config.toml
num_hidden_layers = 8
hidden_size = 96
num_attention_heads = 3
num_key_value_heads = 3
head_dim = 32
intermediate_size = 384
vocab_size = 2048
hidden_act = "gelu"
norm = "layernorm"
norm_place = "pre"
norm_eps = 1e-06
positions = "rope"
rope_theta = 115000.0
rope_fraction = 1.0
qk_norm = true
attn_scale = 0.383
bias = "all"
tie_word_embeddings = false
parallel_block = false
extras = ["local attention windows", "capped logits"]
init = "orth"
init_std_qkv = 0.058
init_std_o = 0.0145
init_std_up = 0.058
init_std_down = 0.00725
optimizer = "adamw"
learning_rate = 0.00253
beta1 = 0.9
beta2 = 0.98
weight_decay = 0.0
lr_head = 0.00671
warmup_steps = 581
schedule = "wsd"
decay_fraction = 0.426
decay_shape = "linear"
final_lr_fraction = 0.1
batch_tokens = [8192, 16384]
max_seq_len = 1024
doc_mask = true
train_tokens = 105000000
max_steps = 9120
dataset = "wikipedia_en"
Each number is 128 + 32 x the weight over the matrix's rms, rounded and kept within 0 to 255. Layers, rows and columns count from 0. Numbers have three digits each.

# down: layer 2 MLP down (transposed), 384x96, rms 0.204, rows 20-88, columns 0-95
# up: layer 2 MLP up, 384x96, rms 0.222, rows 21-89, columns 0-95
down20:095145137124157121055174165120152166130139086107157168134129118153128186140109126138109124121099147136174117190130136092130110116099111098091130122161130107127092074065163131128146181096121111039141174102145138156089167136109137087115125118132158181136138143171156105117153101108120121135
up21:131123114138118140147188077128107102105113104142090093128164133198138105107114126143146077128115140112137163071119096127191145162123174119140127079179138161146108193089027148117134105140112110101093118145103121162059208141195188114134074117140121095136154120090149173116084093171047127148
down21:123163157127081140123153166112103169129088119101100117125142084126144122172136129102173141117163094103139151139192205151095136088136057133168174107179172158115125073162158115147122085181099082105130123088100111117152159105116190189121090179143131178119137060097070114159091101139088132096
up22:142120145168067161167055119157119100113143127084112164114138125130130058150109081138109140137126095110138125107122116134148105142153155154101149105199141152137162151166153162164156104119093133179152100130145129096097116150181148140103096130155098122113151127118131064103114144147100135070
down22:099166180090161105155075155155090100153128133148140051115179150115161155152140139164171139099114101106139114118088097107104102132113144141190137128134094101145067104148088150115168129127111149166113121093150126139098091103110146121155082107144113114124142146132173137098179157144162123122
up23:121130135170101169131115102147140130141155127101166084125200091128144079148123158185170164107170097080085108154121125165102140161138146174111094126080099131162109109157112106122150144094096152097124109161098106130073101118212124110170133115156120103129140204071135130158093081098120164121
down23:150077124120125141088071078105110112160159134100155173098158090131117133218126155140141193137119076041081128117143131122092103088101155143158075177124155125166102136182148106178093129119120159114124136101106125158123102074076127183113132131112168133132135215173142157110117101125153158162
up24:089093122121144171131126141125133163121138140117137098114095144161148121158149091127107119175175145038154169103101037149129152110113102127126120135106137130065167169159080078217152173111143118119135127093072139169077091101147118150151101157127095106122152147139129096160157180179088177170
down24:139117138138138097065156112149082109135160153138132151153178139140095155116065113156158145157128162203152147132114134089128153142195153122135119093171132127157114159067130125096137174125161157098066092107148164195155075146154086090076102122125090099134069119068119141113134043107131161143
up25:169138127096121192131068118094167115150106132197101134141110131127170122144120146122142101097087106029149076101125103121165153107172147109078175083139153222104130099142102140123103120113156201113135157121109177118137128128136181098096140075176068064172104157089167146132090119101143163152
down25:188194166148122194118150098187089173101097121135084146096144105068076085170178212143124122082152092104098097182044096084074063146217194094195121151171180172123164050080114082091135159168090029191062112076154155142073194146102144127099107208166112140124153192135116106054180141067087087118
up26:140111118133121152135134116157154107139142100085106132149146112131113150068095146108169124111147136115118094132136181174124153152142104164062083124100109181050148077090141129144118172102122114135102105159113144152113146158170162117140118103131116138107113145113110155108128117120109170104
down26:121170137127088109074170137101105167120136153128109070103128171127137100189165143111118136097106084128139141095145172106123130095125146150181144141091103127159169085129160087104144118136090133123132138103072146123171151124101106115113141145140138170149138101108105103143157135135141134141
up27:163114171137139141144131105114092141129161122100080197139169157146175098122084143183190044102155123150129186121102145138113141131123140085156198089136159157115131139123141080139163194122137149100036125118117129120050080139162145119089125137148135121186055100030145125151139119147126124132
down27:148130133126132137100189137114154159108129163114096173113130151126128158060160071109116107133184127115110145162163179072057166120179095114103191146142147135141137132123130086126092115118129161127073099097164155085127117099138127107116181164152110132160107032115163058132124081139128146123
up28:118133095117118130156124147133205116150096079119162059118154135155176094139128145162190176133113101121132105086130159106101145087171100148095112105072082158088166132118147076104213137099158122111113094129116131189086136185151140119123099121164093121147067129107148167106127142116113160072
down28:135063140162120138137119132075121070106069156110137140169136083114079161134112091124101114074116095136094154141134122139149169119102180161130135132154162121155138142117133184149125123172128140182117136145129109105103100141177149131174119107135142137172150073116105139187089138137081109128
up29:160168106067176130155127151124170133143155091155149177169173106124132152120122144095109093121107109101137132115075125125090154149142155140104117144138087143052081161130120106141123137101132100132126175111109125156138179105118129085102117138090127085131111154115135159173103188091191127136
down29:129104150136093107089119147128131113149105143164073126176118138122049129153128155116099123146120098196119147124138170127150140136145115115089110127128123127150140093160184104129087080103116180117112134152169155128093153145103112106140135105126130125134124154170107100107112096193118137180
up30:120083179058181173110056125128104081112110120128132151161113150129171095094132113151182116152128116116135106122092113114149117172124148110186168089094094155139030131175144142160105109121045141133082130140111117154125140132149104128081134143142104137078127069137139164151132143152109153198
down30:130095164139155097118137142100137088101132169151111106105112136125116171137157144117137155097153133110078131119144142113138108094147101095100121143149128128138108121202161108121182093163131127102091134163152107082151173163102099080115182144132150175079086114124145082121145148174113126135
up31:091153158159189129139100124118137153047134066124117138085081125088160109112070122113121086189095091143113117081148129106151145158135099170090175156078129166130122195087134099184149118142118164134076131155042138170155134174142084117101104131137116114137087128144146110156071138131120123143
down31:104117109186158168114134110133125105104166114136074105107101067133128116111091170146145157189060136079146125165134140139145153127046211196126151153135090108177086123151061122121145099082114129082101123143144091073111113135114209138180117125151091083174129107128242126166192133127111110131
up32:090147134160146105142136096069119082167040173226133145138140138163142084080190115087154085138209072097189169075098155157102090123105140116148148101126063172104081136170198142154150166118182068080108124125107136145096141171149145143123131135112124163128136138065138102115101152151077124130
down32:192142157146140117105128097154152114138171165133136126160177132132100194120148127131147204072116137118086099094105134099133122146114121096048169124119161106162165113141125169151101122099122073165135108151119149119099122114166080093128200137098102119086123089148107082167086108138119173123
up33:103173077152140123170126113182135041122165152131113135141126096137105134071176115156079082104186078109215125128108173166164141155177113094103086100154133201125138135141161110159137106135131142150158084102056150134098143116107172126129114082124109130112112141115158086153073061093110194143
down33:134191106191107131136163126145131141148164107125079139144121098087204208106144074158117147117179170117060074146126151103112137041050127173080098067138184137170129099146055124118150174109127120183047096090153188139112111144179140131148080115178131075070188151081211095122139126125122129118
up34:137107106123188148137116113085124072140173103133123124115148167179105103145163094121155117111125147128122152103111100169210130141133182144068085100132028116141076145122167097143117126116127156147113130082048117179118080163137075106123087136131147074136146139119135175181098148167145095155
down34:102094148146116085138151154147159124143138113060114137147108150112169103134125143119134159135107159089090088144133159162128172114136117109099154153105174096107098155132122091121157102137140099122196146072157135121136122183153157095142143122136107106152119099101040122137166132115097122139
up35:167220090141189141117133115086155156098136122108157122080087100146139109098144104172116105198118127096191099105101157220061150092195184108085087098134142152106109111165122067135122074141137112093153075117090106119130154107112165124124180137183125108126108116104160093125098162138114158104
down35:142108153191153143163107132116122140171145123202121163093129105066093223116141163102125143125137129116131116102165136103108123130136129175106127096166076176135082129116110110127125175114125180096061127125088185122118146079078134140118144120125173106090164085079132090139122087191152111185
up36:131159190133138181154119140149118092137107103126166134082122161107103145092069113143181106187120093099149151098130069166105121074147187138110151070113119157139090171148095105120073111103116080116154072144062163171132091182191084159151147041132157147134096133161128158173072173105112133137
down36:143079116129085169110045120149098106149085190190181087112169166132060116081130165140159127168117089164110131078157065103130142043140119131104137111127105133142142140136152156085107130116131178099154126165108168131175143114096135161183176096099175170112097129177134214100105126090077146144
up37:112162157103138164144176140160130075036113113108117153125130179134220110061115113074141111130120102054127108065148112106145155104097147126143129097075098183119155169159045097075121102115108103116170088098091144172141182106152100096122191121168118110158148183182149109170053111148128176151
down37:083140150162155099158129155155088165145140150151131125117120163147131097102070096065063128140127108141210117190127112094091127156117100138149098092175105136187152181159185109117024115173125165088124105185065083077149130145091093179068109123073115144117152142198143111194122187123145137081
up38:143162077120073096152068128116127176157131149131146110127137112113156073125096116176163135168102156093122115137065126141094165117126143045103154126102116150088155175170148145164186122150127097103110138124099111169137146156089116124147127132086087090120160126155147177181143132135128140201
down38:128166081129127105063128152121129112112165172108186136148095116134164111143118084126114088117138150102124146193146170148151078122186098125137090125081161124149162143118167160124117148133122104094130157089106113130127095077154082099066152142146142130126105154159154137111153151125111145065
up39:116175115110189127142126087153110121110104160135108181157164120173132138106133121119182159116125120094163148125108134130215118114137190108116104115090078133105036158108161158151119121120105139172121164105091146106139121158122148106115142083138089119154119217039125093128124124124101171127
down39:109167101080141122117102127164138161109143143126107114127136094118169184139156133117175123115113131102097159151134161089124107061091207088149130136137116169115122158161146181098107084109138104092142156077090105076151108155149157154135120129173159153134114096107122105118139111166121110101
up40:186149086091157180116126073135114094145154159136109117129114151156153071029166103125095132111158130110166131149131165113140147144139113128137123112101139147131092082097105098073161121142056169176086172120145104189153118128159124165134145129226140073094179102130158108190076157145082159135
down40:096122060134140102173174148088097127130103153145107143159099125141086117159103145096134101110105141132085177127144132144159150118089122073073176099117098144154114158115178073082179150190147105137063153117124111085132123173183109112167148180122146138125108138122142195161162116143072117119
up41:169141118150115178169050089106080143117142114167131179115070168148070059084055119122119135150119102098148153075129115111184122112130173117128113157112154152113150158178045144159126177157119193137119137111136165190131134125125106132125107068123129108174120063150129139141086164103106165124
down41:132141090137161079100139143117063128114157091133161132129126178112130193104149144157127101119134143137103106126190123106095126156152111125097100146154143121142117089123161120157142097093078172166138107081196119149174091096202116142114119113131177148065075103136150099169146105119147107121
up42:188209097169102120141083114112190169133092115141132136138111118236104070116140120079091149141147157124121114103115166208144132081126126117151162150135075186081142169096086117163103146096116150132074122092110117105154149144104212144106123131139135092152099106110137173131106178080121113141
down42:136084126179164121143135117065156155106142107143164135119130063146119126109142107154124225161167181109082110076111076080132147131165163088138143175143164103139108133122084053146126094130130107162132134085114170154158136078133144116174123163138143109157059052087122134114144139176178078161
up43:158137131155161199124129062084168111118125106150137130087134100150073159129064141133065139166179150068153084137080123079169180143137073144110130077101093139155070156123103144147106125143165118135096135122095151137098099146143109103163170110136108121114102139188178201076159095115142104101
down43:118091122112125104123106134164157154151134161175119117186137129121129065137124144109056147090154103125188127160134150133131141142106190161082115162193067121088109162112117113104138120132129192114164129203126105127076162065133171092131119120148097169145177165110052082082120066136115123104
up44:137140144112095155155126106126109147153124126138097143099137157122121137076088112106105152145201133108175067133139162128181074119125126069131146181179127152083135157133117143160177107112093131090120124186070155188133126138176109120111137056122085085177122134094114098144133101133132132108
down44:133126109135185120123122130139135120119128146108125091101152051063107142126155097166175132118165108137087124070146149113151098162134094163119087154137133105184148130141127093121161109116136137164124170109144131143196140122127117128146118084136132129095110071150126176145109072179129125127
up45:097174137112129142206146138142071151152153144092174083116122101141129084121149081101113140124105108113099116152081127136120136099161138177145176108138101153064157140126078135141096132143139161103121157156099183146169111143131146133131116130132125123131129163093132079169137125120069163160
down45:128124137109101123143159115149159164141138173085144150158142118093123145123108121125096151125133147244088154143081142163091088099175100072133142103153141078142107085103164156083114156156079125151150157126174140118099101116137092133104142140109082137104173092133180119118093091160165140110
up46:094142131190121124170074058073143067082171096082096104147141158161181123124129148130170096134152163099147114088120137104109094134117145146120136146134166144143145205150064162108145175133080147067083148144138133196136159123154136132190133139101123086078145099120122091185101149157097135113
down46:164105076077117114073141127140087117141104122118121081173059120104180134103115150099128112148141117107102061169101135178151189097141137134160146117133174114132113144119174059129103147121160092175085116154118109146161165101162171104113159201159121133159106168127137066133117085111193133119
up47:161132089153093143172112096147117098114080113138072116153136172187149061104111097151186115156173122105166158146099153174162128140141112129128075084156085135136153147089100141149142134145120079094160140125100164112100081141144096135163135135171172129139164096051142100190089075141124141123
down47:185133116148133174169084086115146103143128096095062192157157094128156132123080101107158110146122128137148149130134110054104176090150123080172119109108081143067138179114101150116105134158101155102139234129186122148154102115089103158076136127131171077084084093118157136191092123201170141117
up48:142125131113076145166117158125143137134151075142123101072095165118190098120114072086110168133146151136130156116113161109147143119077119064167197116118097137078145164163095175223161160089128130124123110142122166118097084110172159122176108126102078143086125088056146149118116151140096122110
down48:078107169065175108136062054149123123114139150148178090110152177121132151135097127118136110109132084108154197113177088142132118152136186054110179109143113124177107149136118143133174128048129124130136145154061129108107148158108126116118129114117127168133098128168125164156104167124091083150
up49:139141111132096182186119102092144084116152114119102147084106143116177134095068148099151128104145109124159110177121123171122168135122117101147168087131145147125156167137119128186159159076099141070119130220142161112117148242186118066139090099075110127130083039091146102081171119140098135075
down49:093183126185118136146089077123162121159074131130108118083105069109124180084098126192068114144187174112141138119178064100176130112165111077173109119129176117156181171138113189100167109155183134091100141193127184105073066157164125124072138148069142156139091072106156048157177083180140159053
up50:088143090169209122170073103141113063161147103135088053113116165142150121112129133104136085086072097120199128115143141196186129182182173132144146068108115140058150128153154151164141158166150154079072159134127170118088149217157128152063169102059126150173113125065128056085128111120068183110
down50:109096115118161142136119127127110128176161144112102115142133099163145078058076155130127164143114130057132211147075119164153113100137166155106160084065106099121127201124137126072085153163143136096158095239071093067128086173142077173132114133108226195116176124178170155111083121090171157101
up51:158164121195143107141062118085147083122098101104124178090110131184080125152146101139086061142160132118157132153141187112134171109106101139135114121134077157127081122096122112163174132091100123174165106125089156184085151134113094129143113052130133139146130188087133156115125114109148123131
down51:157168062127116127081164070100119117152101104095099168133149118129130131147115123057114172135119121187129129036150190136108173119155122145124108167134135097095112069097141129145124166134111110099160125172116141097158179110125127131165138162124115155099118133091192130106113104145193115147
up52:153125131099206094181133125116132128124094148149168121121097161120106152133111155114135084144164122093131168164086148115137113108087112173187119102092087119089127122150122075121141123076153117159115157178072088200141100151133120142104070093109153194149110123084144146150085143105129146117
down52:097140127095136123123076114112110142122131151126154099118156116096101073175142109153129130151099075100144113157098133090142136169145133116134166119103152088136147117186132149042176075115185154123149084161159162098124144102073140151158139157121144122149134104160159133139114122138148131106
up53:125195118150127163150145084095145126115133138191092137134169103169115117128043104130128138071166129081158111142105105086151135129154164079089147143179169133152017126131146177134157121107158149126098147113067125157126072149175086064180063101174101147146173183085155129176155140098136162080
down53:100141039142164160125174107133132178072119138091080133111103083117092147121108123127155150127133077163165114139173090122121180138132088117158122128160068143156105111154127125096182195197189079121148083082081120119091117095185167147113138142091093070174128154197097177137168136105132110151
up54:140143167078088142124043097110068093139145174168086132121132149142155087102073123135138177176172148060117078124102209130195118083106170085148134129136104188140132137129084133151118193133159126102132131124140150139168101133133146128081133133110042077122102156107151092170128219097134149123
down54:132090150090177142099216181113191179115087095152059092145095154120176169146150130112177175123137069098161158055188117103107180121124075108119134134110122169148124066131099162154099160085090117115107144122155124130130102159114113186199150120146106154126078107098131219076077085104171094157
up55:160142105140132222121096095091157095088109116134176185099143136122122046102090104116067141151161132076126131113148077139150128073138119202065165120084109127137144107067148156150201119143098150127082100160134112137158167122147100146138126130104168128174190147168158097179127125095179158115
down55:109105103098095173077177148094070132128124165149170140102145078117133092131088181117063163141090175085182120143135089131177145104125106115192209153080085169135126141132171097099144119164175118142070104165192095132155159093112153139184062156103122108125188117118139129105189142116080120107
up56:144137148104141104165200088116168087124127084159131170215174168158149121093072102044172090133173170102149140094131139131114125103124090147141156118176099149053136217168117136127143142158124162116121165157093117129161063178174065136140099122140142132103085113065134146101099151135118121148
down56:136141125134122142125220152132106178128078105151127106101122086151120169127136162101177112106186160151115105177154159136135170144117087175138065109144165136123099120131132088140104119153122124145087130126164143199141143096161142119085074197055091094141087099123036114156093128057127129120
up57:149166095116139138130102113183128094099156131108118136160151161114099113088148096114097109140098124086126103080121079153158183148125197127141145142086120124100103170186116141126131113077081078116070153143109229175149039156105091139159116130180138133139106146159127089187113201102157175155
down57:182116048139161141123237131129164116130121191107146133156161098110127137166109138140128178154073136092089103128131156050130115077141142090193149099136123170068088111205147139139141174062092132127172165167145047133146072161099137124113077071093127138092144164094182051141147117141103144152
up58:094146126162199162157179100149133130145135065123106079095171105121140125073078154076143116135160141098111171107136144110106151105161136100170180118058101164077132130099121082161186146150118118108082134169128186115103139117154127106130081102093144153149099114093146105132122191165100123136
down58:109149125185109156120076093133154144162117112109123095120125137090133086124093212116164132148115158099080106126134121182145119112148082150101142169097104144183180134122122151116109090130089124114148120134077142166147147143093170156119150141161134132155117084161145178057106118115110088103
up59:140139109156118110151117104175130116126153100125131110114133134135139103051111157105161171125162151077165101146165137130119112123135181119132160120076098137067116116167079126133109107145137128099139132158165105150152134155204130085106152118050082094131174187134127127150123106141120097092
down59:146138142153137115097106129125054135149112104104151137159158154112113132128165126135108113153109106145078132124132118080148117164051106123121123132190141122188143139160135111107119142112119087148102101134091162136166143131122093136166135116133195091126118103149163132123151119099127141157
up60:122133118169163096142126127098109124126087184163154102151101137150123068092039146089078083149145135092152164073090108131136110095160097119180159113147143240098112148128103107181112185094112098098158128132123180157094227134109195154072143114153172140123085149146140077132109107156105165159
down60:105130122099140060101082163129115127117165149143123147189105104166099200118160197131167074136088155119087180150185141083122138115125144081120108127159099145146110147167125135112144137158165127055193164114126122094133132086087147141134083135084145069115135136124093169114121092139185078162
up61:140174155146144090177140088135176107158089136118120109147149132157094117125136169080099116112115159113104158147037097156121178150077137151134185149076185189118046102066166134147137112110111078073147095159138100133116106167137172145087127093163114113176156132101154156152102113158112139084
down61:178109204090119152103120105127111086096151140118181207166128134072144122149101120086132116169096163209087081125182155086105100160108141143192139097150113093056127167128174129087124096096179116169103096121141169147097167102116144135098122136120115144167134181134138141110090138115087120085
up62:129121166105159159110165141098189084096116051122109133082154139134118131124066107065200115102150137098116128149119130113145172117119123181142132114158127133138153124074092112138146108149065138144097104127131156137146145132157128126131132085159118099117094148110137114149170124122114171100
down62:097140107139130091103151173104131118130151119169127115138152129131119154135179095140092132140107084094100157139173096140121136143107147113141095091140106173102190106166089126122117085146167166112147100118128129143108137111102161182121157109135143140134124109139094085099113157129131150109
up63:087142123156139172130133083137178134118090121082070172104134137122100128080127149083123105103124111144163116167145152141132148142099106119157135120159151188064110117062154127167114127142088148120094196110101127173151174164151190106066101105076150139139131121063131103095128159093090124164
down63:169112125121172135136130091100133103124116097126141131094161127103083163080137122141101091113099111161121106124131117157127134165128187115102133121116097111125218137115078149139140087158139137094129134067128166110190117114070115125142105147118180168127141132153130151112150164141109115124
up64:143145178118119135124139118102075130079198067145109134127126098093145107123147104108105141126150077096134151117097134178146098133110187116160121111152102138096146148177043138130122113155170108100124090087118176149089145180202115161137094160153127090170104168098156195136140139078083151121
down64:088066137163119113095110181114121144154176140134119129114147083118139197139158120149161147143166164137101141107112071132104100181070140113146162144123147159109061142145099138132117116109097123092086183083110201170128095130098074158132136154159102140131151089101085116129131177109108117126
up65:120145147221093139161081102144160096121133142169095126116149125136141107069148140143133126145118156129131095137094115129097092129169101161118116127064146170085179141140131130165126123142073141152116117110095176167146119188133145072179173087127086121078118095129116064111100086065131111103
down65:151123133147096135131094100144131158179128133119143162150178068137167197176126115074138147089126097066170145115101123115104153122108088161158142151173111129150127098171116075082085136079097174134140138132170127097128136103087084125132118065149159143097148155139131152128136100123156119129
up66:128128082109133120144150149196136075129079111126177168143121094147098097145132154135155130139159086117154126104132139181128166138158121200065064026087127167086060156153119187180104120124100096151157127149151103108142116109146158114127133105083132145105113179141157145090165077101108154098
down66:093164136126094101125176139101169146114124125136168170156079140085105081114157153126133153104132096064151181171122123136136139107099089138137151117089159112149140119097102108108126123141144119133242127082126092109124177105161154078159163133103126117093104107105178181124120091114133175178
up67:132114104079123120170123105144101166109150141117090176088195156115122103077113073173125117150107127121123097109136160146189122124116172146140169150158084138112071189076162068095142131129064136110101099142152117160131109164098140121119109146146135088151105184128139154140112142080137151162
down67:099104143118112136139116147137126178084131158153131145133150123131110113109091131153138118100089116137151143096153121111146103112125169135138141137109087151113148134068163158127112151151153170132201103138115082130135125164054138120149112165066168144117126128162072150150081118094121153141
up68:191116087162191116138105120095113037085123146116106112099101171096192122086098189092128084117140061133110125143151148152150120101128132122117084129160101176140081129162102099153145177121141090083155125136072108099094134118165147128147144132186113136132146182113155172155125114196112118099
down68:108133091123122172152186135124168140168112143159125131118103143090153089131195161138179168089121100096174148107103076114103082171128134088074132088083126149163169164133153145143095178149132110127121117082133153144107099061114111152103179153104119148135130113119157139126130123094091134079
up69:156113094080141113141105106060106102121113128115190118164099140154137116096050123140138166103091115131175170082106141105173107162103106114130105129116201125124133084115124105162109181100128120149060154145148148092161111148141176125123128074140099174163105126098142182090093173170130162115
down69:131183140104139050149154074099116119147130124104184134113111071133145145098150134095101142131188101105091152076153162130164096140154169080155153125149117076127142101116103152148093175067168067135159156141175111106161109128155094087166131097131133119143132088122143135069149124157143130171
up70:164166099142155161094128102132164128156171143152100143123153139138136086085107122089142108139152101085153063145159155091075145106156114172159159051058190140150178138131124116141084122123097120161133121157097087133167094122134171126063168133160127137118129103133159088134102200114132196098
down70:115138161076145132113125169167114160133167117161148078144219074091174126123114122114099092109117112168140071102146146120140098143179168138105128114086162169151171111065156117121126139150159129166135145130092077131085109064114042148126120113089153135144129082136145108120120166168161169137
up71:184159102140138103145131123152121129137152126103105110106187132105113108126112128101090074119168144104105109112172139104148146080107161116143158133120069163109116149096074145199157121121147149151123181136122131141144113121181149078096138124127081125140122175114128129128103109171118112148
down71:121160156107104095055165102112109157140115150106144154139168160168166124170169140129193155077146086135091069127153134136082159131153111078107084103117127124139134137110153134129139149107099141171150113118143120191155145087132119104108128150135114126117147082116101129118153116149101123125
up72:171114152121166159160138119156094142055150061072066126114103131154080076104151149121141151152122102136140164097140069181197174142177160153157176123121131140118092202096084124151132119083137122073071162161082148129126152121144129083155131093153123138116128109101145118091158101091171119126
down72:157126130142093155081170100085056173129120118118103128111133105144176135162183151119144159124123121146168094146102228114156108128101096130154135174156167114103140105140108097142087110119150112130076125138185142130155104063094141103178112081174143143103132136060157117128185147099104101149
up73:175150113113101181162168126101162111148109186106089094121098092127153141092066110113119139119160109096153164142148132116088115142085133122113112097070170128097154160145054097153190177172139203150139109128127179141180075142128062098123125148094141147083097114114162148105081155169116115110
down73:155107122098103142113094137139103116061149123174148136121111220125092102135157146181117090126094095151145127091086107147092078186178123092174108153166158108111168118198089123076118119126139134136112102159129086139119184149122103158114073134102206071162145114119124130154145128152089114116
up74:159160124135149170168114117115155130143037105156117064134127134120098099128150141096159126098141071055189107117099130128155088093144146135148135067095081164149070208119097177135140167107110180110103093141132065152062129188129145142158168106149120111154165121111163101165123075067149143080
down74:197121120177078055123098080092093184133113139131100172108152196131086131142126110079089105141056100129119140131103142085140138147089140083164075120216104114172160150110124151101059156121156100106176130169169141126183213128106156071164120129171111132114091118149142174078181102120127158122
up75:213126099170141171189124125086078165084115137175107172097159128113109086106116106150127118184098074104178104122071136136079149099126149076101176082163217148105078151094144121208130141107150121100107165127139128174109074098121137096073078125140119113142167191153147092131137151059112134145
down75:170171087113098186072143139160052155125135173093118152147052131172126102131111137157038157143113125126084178103113162066134155105102094117068151101119156108129123220096086183148069125132149115145139148167118076144121090119158143223141095111086148159152132078140171125079128174060158181157
up76:109120147144141152201124142154194158108144104121151105134169142130138091094101109107139112112178104123132111164147100126098165091062126166107153116094098123154164125107108066095150118170161180144136140086119146169144082131182106067103121114136130112172139206140173087185067140047080172158
down76:180130215126073126074132132137165119118133101122113084169117133146113141154112123113098161102137096135109184134087087116207060146128169106112106153136140143144161082147089104118116122138141067121115099100123098159102190143073149147157135179116101074135135117144190135104140108103139110180
up77:113154119183141178135095166108172134112152175119118118111117153160139132097115130168143082099162124115192108113119134115107138141166171140166123132143157130106114104116139097121158107119092188106122129127114102160081186151159122103080164086146108084115149115066135099201135112126106084103
down77:092115142118121103141138126150152077101115097120108129102111135110092174128106146148120101126104075178094143139155141153133102136167121132118127157198162104161155093157110130142108140119131143093091133142097089163143132128120097149127152161150151150104181103150080176069091108174141138120
up78:178180143121125184115091095127109092048135126177095128110114130152090092127071085094141102139122061126118091127092136195137180121130116130127113089130142175141154200134144188105079142031140094102101135117137214169082083126151150134043136124136140119147153131099199115140132129132140089113
down78:174163117167149117048102104143052075133118127173067116079115142112155154114156062104157119117129076149122140172098150078137131134159145080102148087134123081169215192200105188170174143073154115084168100143134116116202141151152167176143130110188086183128101155127134083149078091053154100091
up79:143112072128083168117112131170186104149141172094114089155085100139158101116118098122112169156183143106103066137119167208133114175127087150146166128140149163130065097155155116170093106078126112134128060137134110162082114138104156133102107095182114145142148141094178115168121110141115149107
down79:113135084127148115159060118124095131107109168086131118152132192109130140086132134096083062104140150147190112137177059099155125143143110079125103146113087107069096176108120131125093148123133162137193106087152156125149107167103126140176150135128097130170122117188171059120153178154166144099
up80:091172148150146085153089116105199100070125154086139112045159095141161139134087108191137119070113140091167148134095101157106162147175175115122169119196197154118127172114164131174142093131158100127095083105067098170073132179141167080155099110129173086101106155066135086064140113133163154152
down80:131123111134160087077138080124129135087132133106109175107145118104161129147126195100152135171138124169155094109146110117084135119156142128158096147168123113121153121109137102125091138133223147174143098157078133155130099095135158214138145111122085065117085139069041159137084094196126179102
up81:137123128082127151125094116082137118164119121157146112132131146200177114114058142083223115133187129135106137179117149164143186132125112156110128111125096145085070073143154151129197125136105137113055125155103107132084160140124179131115139160111086152147077116129145133138117141083123107088
down81:091116156129096100106099089165122126180084171186073112180093082120110135139124087166167146117172090129114104183147096088088149127184113136137170085140173164116146115136104209095134096108099152151087167182082149108100166118139051127103115179111105162145140112173138134104105163157135094100
up82:109108108138130139197152079119130061128085169114145092097130125127176132143101132089127127121097130120152108107063142157172173156159121140160131119169157169084107096121130102180133142045163094161121152072101161157105187078153134113122120072131144128124164158120122156131143094174174148137
down82:110139156131168122120090123109118126151121182076215077169137121136126122128148087060150163136114140130151134168113083116129124104131123117121176111142084147136098151094133123091125142136149144137118136134133114091113156069088163154180129090120164161098133152118134106108098091129210159120
up83:126135087099158161193131123114064160122141078103106108082120140136123125096128139097202121161139134136134066143099116093112146078131103178155167152146074120115162150153111116117137129174188091107082177118125151122127101133192158099120104163135096131131074099117171107100092198100079191119
down83:073141152138100072137079139169172172107083175180080140130106122147147203087142137104118093144118134111125121166197156105112186111098134103148134214176136098139093142095101155119157099091142125147163133166056104155097180079120125117118160137127085134137118161098144136069142117110118114160
up84:111120143077150188140111084127147161129136141107093066144104163183159104086094104088138105084089148071139156118106123124148110126130165105120081130143121137171131150154168154062115170161099113061100130109078186133130123105136115169159081131108147154104127110118179154163155169128114146205
down84:124130124119092138162168159113117059126121070145096204158131125106121129168140112126106055165102136146070088160125070111162123099152146179145108235135182149051133161156103130109134099148125188093093140121131099161164113151153114111054136138091088173129164141089069144153134173158110078132
up85:089096114098197170129163083170137094075160121097128144096115122171149126109130130131088165135182090079139178099116151133145103141077170154152125120111163107135088148113125098133109141104120144105142120166125114130128148127184092117182140149114078163088116129093190124161133086211108092152
down85:084113110112130102099100136165144112103146154124114084136164160149074174136124114150117099108167171151135133137130169152116109132162135182119164128153178089123182127135065118129109075123085110149077108095136152106152155109151125166115172118131096152055100185121113137103132108163141068144
up86:203161134077112133213149104160143109135135136128208123158072101159112147102090150130079109192148076109171111154105120101117153153152101117093112132111066163095123150193094108214173129107166094084129104143138124135104162137129171096127107135078140105087126210105141083137100176123096174133
down86:105104115160113152164151158191151113097170103103072113203104157092118059103143163105108127180208175138112115155128175141146101109100154217081130077120115138064157127057167105090161116099134133181176105150107160168164132106156148125127079116050094140088113136106150153150103133041141129106
up87:123145158110161146145147095160173151126071048195138120110096130131125073102140142088156185102081121121146145142110127115116117141169134144110162099092132129122155186123079077194127107135139214125111120173147096127144128146205116097162126130097057122117094110058175141157119159148099142128
down87:101111100137136127123154137167199088138107126159160121155151128146106170098093142104057128090124110122098176138128129136071078097132151181133147094112166095247085111155148082070144141102152165124121113137170076110217094120138133098092141171089131117143175108126129136122101158136051159156
up88:131093098123122181149150146139154111168139130125121107129124121147153150106093096112198140129168135127123126159111134133129132128143104134154130084120068098141085166189097074136174105118056139182111137114124131136088107140127119111105137127121155123132079167084159157117176160105114198145
down88:115102100134114175109122156124127088102130147153152116177139127128096133151156087116118140075121122160137103167196106130100111143121120113116166112112128076145136165181147175161112113081121138136154127098083099112122162149125144154152126085118151137112112148130119089147153124134143136099
up89:102096099167160127200060136131138140054155143173237095061119121143133132114065117132080124110190156094112106077069124113142141164110094077114177134156142147144155128113127135162139122138102120139135055087129125146120131201157158066121086091142118119163091125072172114132150144102165159167